{"n_layer": 10, "d_model": 64, "rope_base": 500000.0, "init": "normal", "warmup_steps": 200, "schedule": "wsd"}
Each number is 128 + 32 x the weight over its row's rms, rounded and kept within 0 to 255. Layers, rows and columns count from 0. Numbers have three digits each. The size before them is the row's rms in percent of the matrix's.

# layer 6 attention value, 64x64, rms 0.108, rows 43-63, columns 0-63
100:131169112101122160156107114095133167109124146181142188116125185119089157071134177139181141160082076102097099128141125160152125119094140156139157136040155131071096098148081119174103122100161087
108:149116110094074166135072155083113090104149161157187179104119157121117159141088138108144083119133159163122095087091109103154112078167147098187148172081148117112121056167133132198131110155132137
120:091076120076092078101101085205129151170093114169131178144152178075115151143133150130177090103164105135122127139099102098140146168105129153172115095087082119177170091140100149151163157092146133
088:134074098101124163143146082103153163116120074178129133146130163109140112093075152100157127154111147142118188128176148151174022124128131137119142123114169144066131153096168096151086097133196119
137:132153104051155097228182080187100092085130171131164079112135099142132177104176138101090144099133142129120112188120101155101108119116158121123104109160090132121116120111100106131168102165139088
026:141175103102150127127133106111164152084121092168144139151177112148140112141127129137071098125151136162153140034082166079139132121075098168105117141120180185144204167114153083166168163106135140
109:108100082061126119144132193154170142194179102076111164091155151130092186077143110145118147190104127119104132177168107091080085115112134163103149135087138110095156093116131131143128106178151148
128:129141116182114161077132135138172117154108099160083109147115119116113160116098013117141144128101114176140123107168117135090135160093074093166088123142148097176130071171147122151166095188162120
089:104096123121130118114125058167054179107156104188153199085152194156145113099069150130157159169110078112138145091130148141129123134126097146115126063136156168092157135127100088112135179139148120
080:180161103129123106181060127161113069088178181106127135097117129100152091213151147138143168136127157103123112113128097117120144166169140108170130171121152076107091092184066108123121080130129115
112:129106096122101101126089175159151153057105125157075121173146118094134128180112166135053162149176133168121126091136097183075111171105131080143134168154160114173117106121077087080148141101138117
085:103162109125125105088069118178077142144149138116145191161123136105147110118142127172142199150151117062091115095121123093123139175077103146165073084140092087118202139156131121133193101126128160
124:066135122103088093090095125107185102144101130125102106193148152125136129075079208153100080094101153124156111128176105127185102130116163153101134150160081151090133131112168180160179129136155107
073:162183114130169146147106124098171128179135177119120159114160158144114140170107128189109168138164166070144098102156140120104140113052106133141141172163113080102182133111139127131140061049088135
114:148077142118130075143152105177113163139088095097168064120120140161112130159143143087106089206101217147165136171122163141123072156148141091110152128195100123146091104103085115110136128147105141
107:153117144098119129152188105093184121149103109178095111134147124131180148131019138134115086132147125155159060147104132124119089099068143133125098154109118191093104084088180151132137123095162153
074:149124145078116097145137101128141110191195174068131106071097170137133144124089109123129104140069163133105123239175095112145106117177129119145154117145081089101105090139112117135134114156162153
078:103086093132144175096154123139127112205202168126125173080126181090115166105078139139175168147090145137140150186177152085105111115130122103141143132133152138061132094064118132137097117158110159
086:120128088129171136175123113124174111161106114199150199094122166150144130111088123112095154120133124121132107086155183169102064153121108088129156136166179128088095099110137085209122074125139082
105:111127149106141111128141109119098166139096085124207185149100064151152135061150118121135174191085054132133063119130136083156126119117131114121097071133148109138124203124156120119121133144156182
115:137111098105160155127156145071120079072124122169154156116112109158167131135099211142133083133098127158143095135124133081138113094170177080155123176091131186085077135055141141161092117137160156
# layer 6 attention output (transposed), 64x64, rms 0.193, rows 43-63, columns 0-63
108:151149132190122070175113178187095106115111128065111113136148128081141089107137138136107119136165116162139155136115135103105082189166122079073152145153088107122235106124123166134110129111142089
104:138137144206132110127086145163107103096125123147104137193107147117105135129087114127153181163102131111134118133135182142120071151136108127061153126096126100089190148146079157134211045101107142
103:101150112132205097157084101121092153071111110123103093120113141140188133105101164115080113070086135095187131157175141139117162118124104118104171125149127107152109214138148170075146101138127185
090:127144202160111110140107183157106109081095202067150135111124127157093161100125100181115111155119128127073133112159144124105132163148131079147105196139139108136174093154103177071108091134126071
131:162134093120140140108168125072152134158095073130166137127134074130064150210156118172087135076129104165127133126095094118127168111103080126099082077157123190157180119138126138189124163100130141
016:120189047107124154138140159160140123109068145113140085140108154114128215123135132139163094080123169181066063115149109165139150096179107112104101175142118126162167111162144165101141111153119130
106:148116123141146099165113183120133120111076145158192143188142147116088102112147141134123134144105108098152195077136098143136137125131120006166142175107125123119152123162073138170071091098118133
132:167135161087084114170118171132071160097101125099103143156153127084177106129104200101119166142103094000117139124140152107126169134117150116132145167147105131116103132141149123139130120131157146
078:118132142177099090162142151100128104145092184069096066124103154112138172127096146152116055132182148142109135125189096085133141150110122119114114161145132115165167134164186142079113062138177079
079:114095135095135136081194119132116127131096092163109158134134130191123086122121134132110155145116132134118186142075172140152041130187115206132114046104105137096166132111118129172145180096110121
108:105173151072126182145163086105086198100115168140081128126152112165171126086154166114135174106135121149084108165095140136172106115146089176119047077104122140123080121101145151160087138154114151
079:101084060084146126155172145144132097128070125211065142130101173146189162136130154110072082125075124112105179148142129140156103091115102124121140145123129126178110162130166128133123181168098095
128:052131127138153110138072125139113162132121125155127199133179114109153136089106092159155104099118093164138166159094172192113123115136075085136101206098149122108098119211092111112093151126120142
060:114090074041114208134126150135135110109081125154114164137148148121153104135199114105096110132080116198086188152143147191151080112128132145116129057106130121129129099151129117125142129170108159
102:157114135128121204070129088082134132151114166122151182060081108181077134095146164162167160093211110113132092092146094096129151131119117140141096105152175155097134114123149112123136077126175122
120:117196155144157105176090151098084136066125139077168087125220072097086134110162143128135106106147131138085087118142114160106142157141157094126118121121150109110130141184144167058132122124123188
067:115086166141134117091109146073130098125123088144193187122134112155051073152136108139153147182175117098193170088119165124131136120106135113144123085108167142072155184161087084162124114116120106
060:155098197148105110164087124104141085110107140135197129177129133143125065100132158113104133128107142142086204064152162119102121163074158125172162121091152089133151131172116128114133106124170054
081:125111187120086176121122174121117187120100196069082159148129155094116125153169126123106081132126096109116103118151128135147145173134139126091095115111100096155212074112121136113160111087213107
121:162131107173174067157129129116149147135082159147060107116069130114120170140113176134098103122159137113108072115115094116158159109113115023150185166135145131176142136127176135076118158161109115
102:138165146194105092118102097116119153096156173099166122146147108157105127089116114138132168059147173182053088109076152174118087168144114105157128127119170106097193096144084166089150123129113141
# layer 6 MLP up, 256x64, rms 0.241, rows 0-28, columns 0-63
099:066150228127099128106109158106155158119135083126142101115065119178075100132149136107145131142116095122115177154063132124149162123154152136135132154170060073157142087135134128119177091075145121
104:149126170088116141133072116069149111124108070140077207143054140180131096114149154117114125181154149164109112106097144137157160150117129123108128165108180115084179139103143175071109109142078137
102:109121133075130193147181126116117116102149146134156070113133123120112141149084136125157119159092108156124079106145140125186096120199084110128140128126129048078091071148190155111138153208143133
089:117129123189142109112163132124150143092146118110046117119161104181091126115163100118123118105098169127193140201137129132157155107143125176108092085090170178146120067108156123129124181139059170
105:132175142133137102168189162089090140121152140125122140103095084085143118164110181174083213110142112102106111105089134138117173169138152106099157122104099108066139171072076115131154081169125160
096:099124159152087148082114099140107121138128206136199096149119103126080155160132144079141132138126139100121118112193199139080078137101140101202120133145157136091132136081097084179107113166090132
091:121145137138225127152207103126163134088104117121166124111145130218169095138121110139069082132131136143133103145187098145089095089141123110121091113110093121133125126152192086127181100167125131
105:083073186151135182100140193155171099112195070080100144119142125094140100121113130105166122185095089139117161160131108142152204098120087140099150116139141139109112148177162138090085127103107141
094:136131191130142144189103098165145112089110110102058126117146096089139140154070105159160135068134114157154160093211105128085166130120186134102145099157074115131145090108159087146163137177122120
113:082162125077163125112099158113103115152147089092048157154132155171149146167148118141145111160112067157146112107080129112148120112070157144144098215119149151071066111123159172108173133114122128
103:114061118163136103161142109123143116080192110069125160069154159113129146160151078171165077093159117137089159124171109131118078115126113111158138047096187135135121171134164114152132172164140110
106:149122167146103164105121130081133081134182155099084124057121118071132119127195147192123142143124099097117150159124173075120139081100150147209153130070139132172095166142098135149158085115131127
093:150167130089167187148159184136128119125138144132126045106064147092067141127139104108146181122106122110169137149122145101114125132110145168141188123120168176108083056133091084137159158099089094
104:133089141111059118197101108129190090135180111132125082127147098153108153120125172085175107088187106139158173141129129129182148150066110162141119092151156076146139108101115143108159140178074107
090:123148156146171117082138103100129146089140115137143143131143107175110094132133184143132154143156163109046156069087164181116106080096059145116114209157104077135087114136139136156150073128158106
107:191067108117090155105121127125171145126163089167099136086122094195165116114153109164120193151095126126082217164131130133117131114104135099169187135124107125109108072159140079112089119137092107
110:143152145125134115070167126151171104146146204108128138120063108111186129088142145100124185167151140190111119135151131159132164100084164127128129119103181082115133120076100083115104100110040106
100:146159167125096071139112154145157120104178131130091122099146153152146166157073148166197047150143116091087139119024122141146148121109140135083125096107148111123097112118168150147191136089119148
109:100046115111135096182115134184098151139184098177134141086187180063084143141180120211165134125124091106110120090123150154095123125129084090176158130150123133114146111145115128128146122152093121
094:163151108133193135072164110139103152116125075137138194162144151106113048195105129120160113093137086157086095123170123143080140145139114112118130124120116112146209088100109138145163064142093157
081:155146177144141119078111140145150107134123140074180125117133110139073111141141211122196075100146143049121102115077125120136137124059148123182163093139149137115143115068107116182172107133115124
093:149096148127172110134156122131125121101177098163106135169137165122101093192088119171056134074161087163123183106168110112111132125111135101098149191203146098106168089090086092109100140105131154
102:100176097114125046144144121157086159115119129144158118146172079180142128107135181095072085135130131085122166123134169075155129150153132053149128040099154157112160152126122166123128156168145132
090:142199134069159194145112112151182134183174122099160122102107143123114154151163118090115150102126127122122119051114165142161070099053163092123119136124150075131157108104109134139103129177169166
105:116096142134115101110140169146181064089131149150127133136049163097159140077161112095144109155128135148062127145201088135097143108060141091174103121094151106136092099096135120188157142179130130
095:135125130123164109156164130090116096118119123121109130077131130126077065070124109198102136130165105120103143188094149197138110073205133108175114124145135134135173066138194103133121078152120123
115:122135111102123161107115131174102129103157133173140176184095206133132163072172115202090125141097168088112140142147090131094160127105085116155112115026148138109138097116106133125176139139084140
098:126123161103097130166166097083123153153162138147113180119111158157095163178161162121066139067098147123138086095147069091133169134064176136184122108156128093100139152120137114152157171176126070
093:121122138103138045051145073162134091102124141129156145164126074205108118150154144145109158142116152214131119162063119089109159104124125079120085145110137135121128126104167138119103114150169180
# layer 6 MLP down (transposed), 256x64, rms 0.138, rows 0-28, columns 0-63
089:152128131087109147130132083110112117098038163101115160166187142160072102156102127147061127115104152101117166169125140167153181109176137165123092097112129127107104160089170196111129161088163138
088:109123087100155090120169154103148132098143220129130158100135129121143124127057120142183142085155091089144157130106131145158159164164170150113053150128102128096095119140149161103119160079045161
099:125107137147098078126148170127108074122149143113109162109161163161132139154105061212152147146105094163121100131152139133090097110087060136141160090151135106228092166123122116135108143098106183
083:230161156116130129115139089131111084146122127126164143150085129088092090134132166108163113169145090104094094127114114093123091176087157110159101215178084128174116157106143129110151067146132118
116:118126163090159089165145134124100080111126168161159128111190065177130129104120150131106138153133137128199151149064084125141118169105091161144158035165107158114086131119132130097098077150115172
089:123073120115076107157131147157109120089094105169177080148184106103147168149073098105179159111153148123099141092112110146122089189124103128136211124155175122113154101150053107105145173151138132
084:171106152082088189077119103142165081124119148169050115135131149060151099067108164155112173142157136130115152143106126097128109122075107126105134183165177124131114158123138069142168173103122162
090:138113084109148188119170096103131129148089124105171130128089064066123134134175147158153118117111117098132118164091107137238140131122096124135151138106219108166155135115111117145126096139136057
095:177067195133142139115154129126112117114093160143102103136075161180140190123126124107079175131172114154085178132198083110128104153129101142117125115153162085103143130128097089064122188100133092
106:186083114109135097134114171138121167120050103100126173192147103193164110082123143133116115104096177096134105136114141153105115153100153206164125132112162101069131105165113142081127096119094175
102:165212208134105149099143124168116124065129069165130087096169120116177134119126123120089124138117128167148166129139140128138172171076102103090141103130116159148110096146063128126119084067172143
116:098132098136188127135138111192148160118098163166132127147114100148146162132083086093169124163124160102102166053149148132129125094169126167143103151150110146131147072142169137134081093030106073
090:135134211122179079152145134116109149105135143103074117129167149167082136152070119105115097141137090065039101143118136081137161100140179125129150189146124146174132157114154149165103110088145100
106:165125210107128149119145115132162099171145124134137156132181142086101133111162090171140122151130111095081139149115179129128111121168128074082142209067135160152135135132094078124069128122070072
093:170134101144106141152103132137146145166066116137120152086095074094133107165129131168088114082103135166181112196171088174127114176129104129076128040189135157164118090134142136160090140114138110
096:091128155148101134123128148146134118156129152115128078165086118067039120182158126115123112123171089167133068101127158099107121140134165153144078137118166144127213179148071136131189080123122108
115:140155121211095107145107123095116132180083140086152128128163050156146089126195119131061121147130182111117171131084150152190137143112064106092148124145134135122176107136107109098145100084133152
107:126125095047156173134070134146162129143135144089151146125138103156152137114205121129165150144114148130161091107128131139107087117122123146129124110141181175132099133133124179016079086187130090
109:186165174147073124081132142135107108126152154123145113129156162197169092172124130119090133168155135132143104139097122108144118125132104141072118112087160129234117152139109119103108056140079068
088:095099158134091119150137107177103111110103190151103094074117157179139183062155100145082170177112184128149120096125095122174113125117139131133104121140192102101063145154154154097081159101161111
096:071094104090144158112103149139102168134101149115111149144110155104072132108150058142091153170119167199126136085129140140101147096157160126130167144093231159106110080165077121118162120153130096
092:087135112202131095167172127155134143111091127044131156126104100192123151109109103114144147123105127144102081140135166138127153155097130178156110083167082116129119085181160168150111142040164130
099:148072150118062139149116128105161169144096115135052122137121126051094135132138118125139106128119157096187119119168150156145142139163168187129113206116108084111165116142113128160087094137189068
088:151201105155127164108134135173156159145125064136115133135116079124116156088118088084109118179148171140147157152095137101163111142174132192099088153108074059085151176128099131147098063132133117
106:137150188131112163145118110139105121082151156095096171166212106075147081133082127137108122162073162157137111121116152101150138158129090156080103056112136194101155115096135134105113169137162074
085:151111107122133100098118127168093145100140112170132142160132128118198177145166106058151152137119158152154109056170156081112124191111154142107113133179109085096117189078091134085154149073108157
124:137168106131087094159171087154129174054151060087092118157172151073141119102133178111102127101143120139113145134124140086142114147117135196091101137138100154102124165113206146114161146170132067
091:095182106106124114131086151176106175088178109140192140139165132070168152046131085124106158077111140132122159175123136172094092123148118109130165204123111102118143146152123112129101086163081125
095:105055118135113152156129154138091146086155158154077173124101211146117117135122166092138101146071150112124087128168097197118133087148122114126114094124174182132126129099103079142194107167163095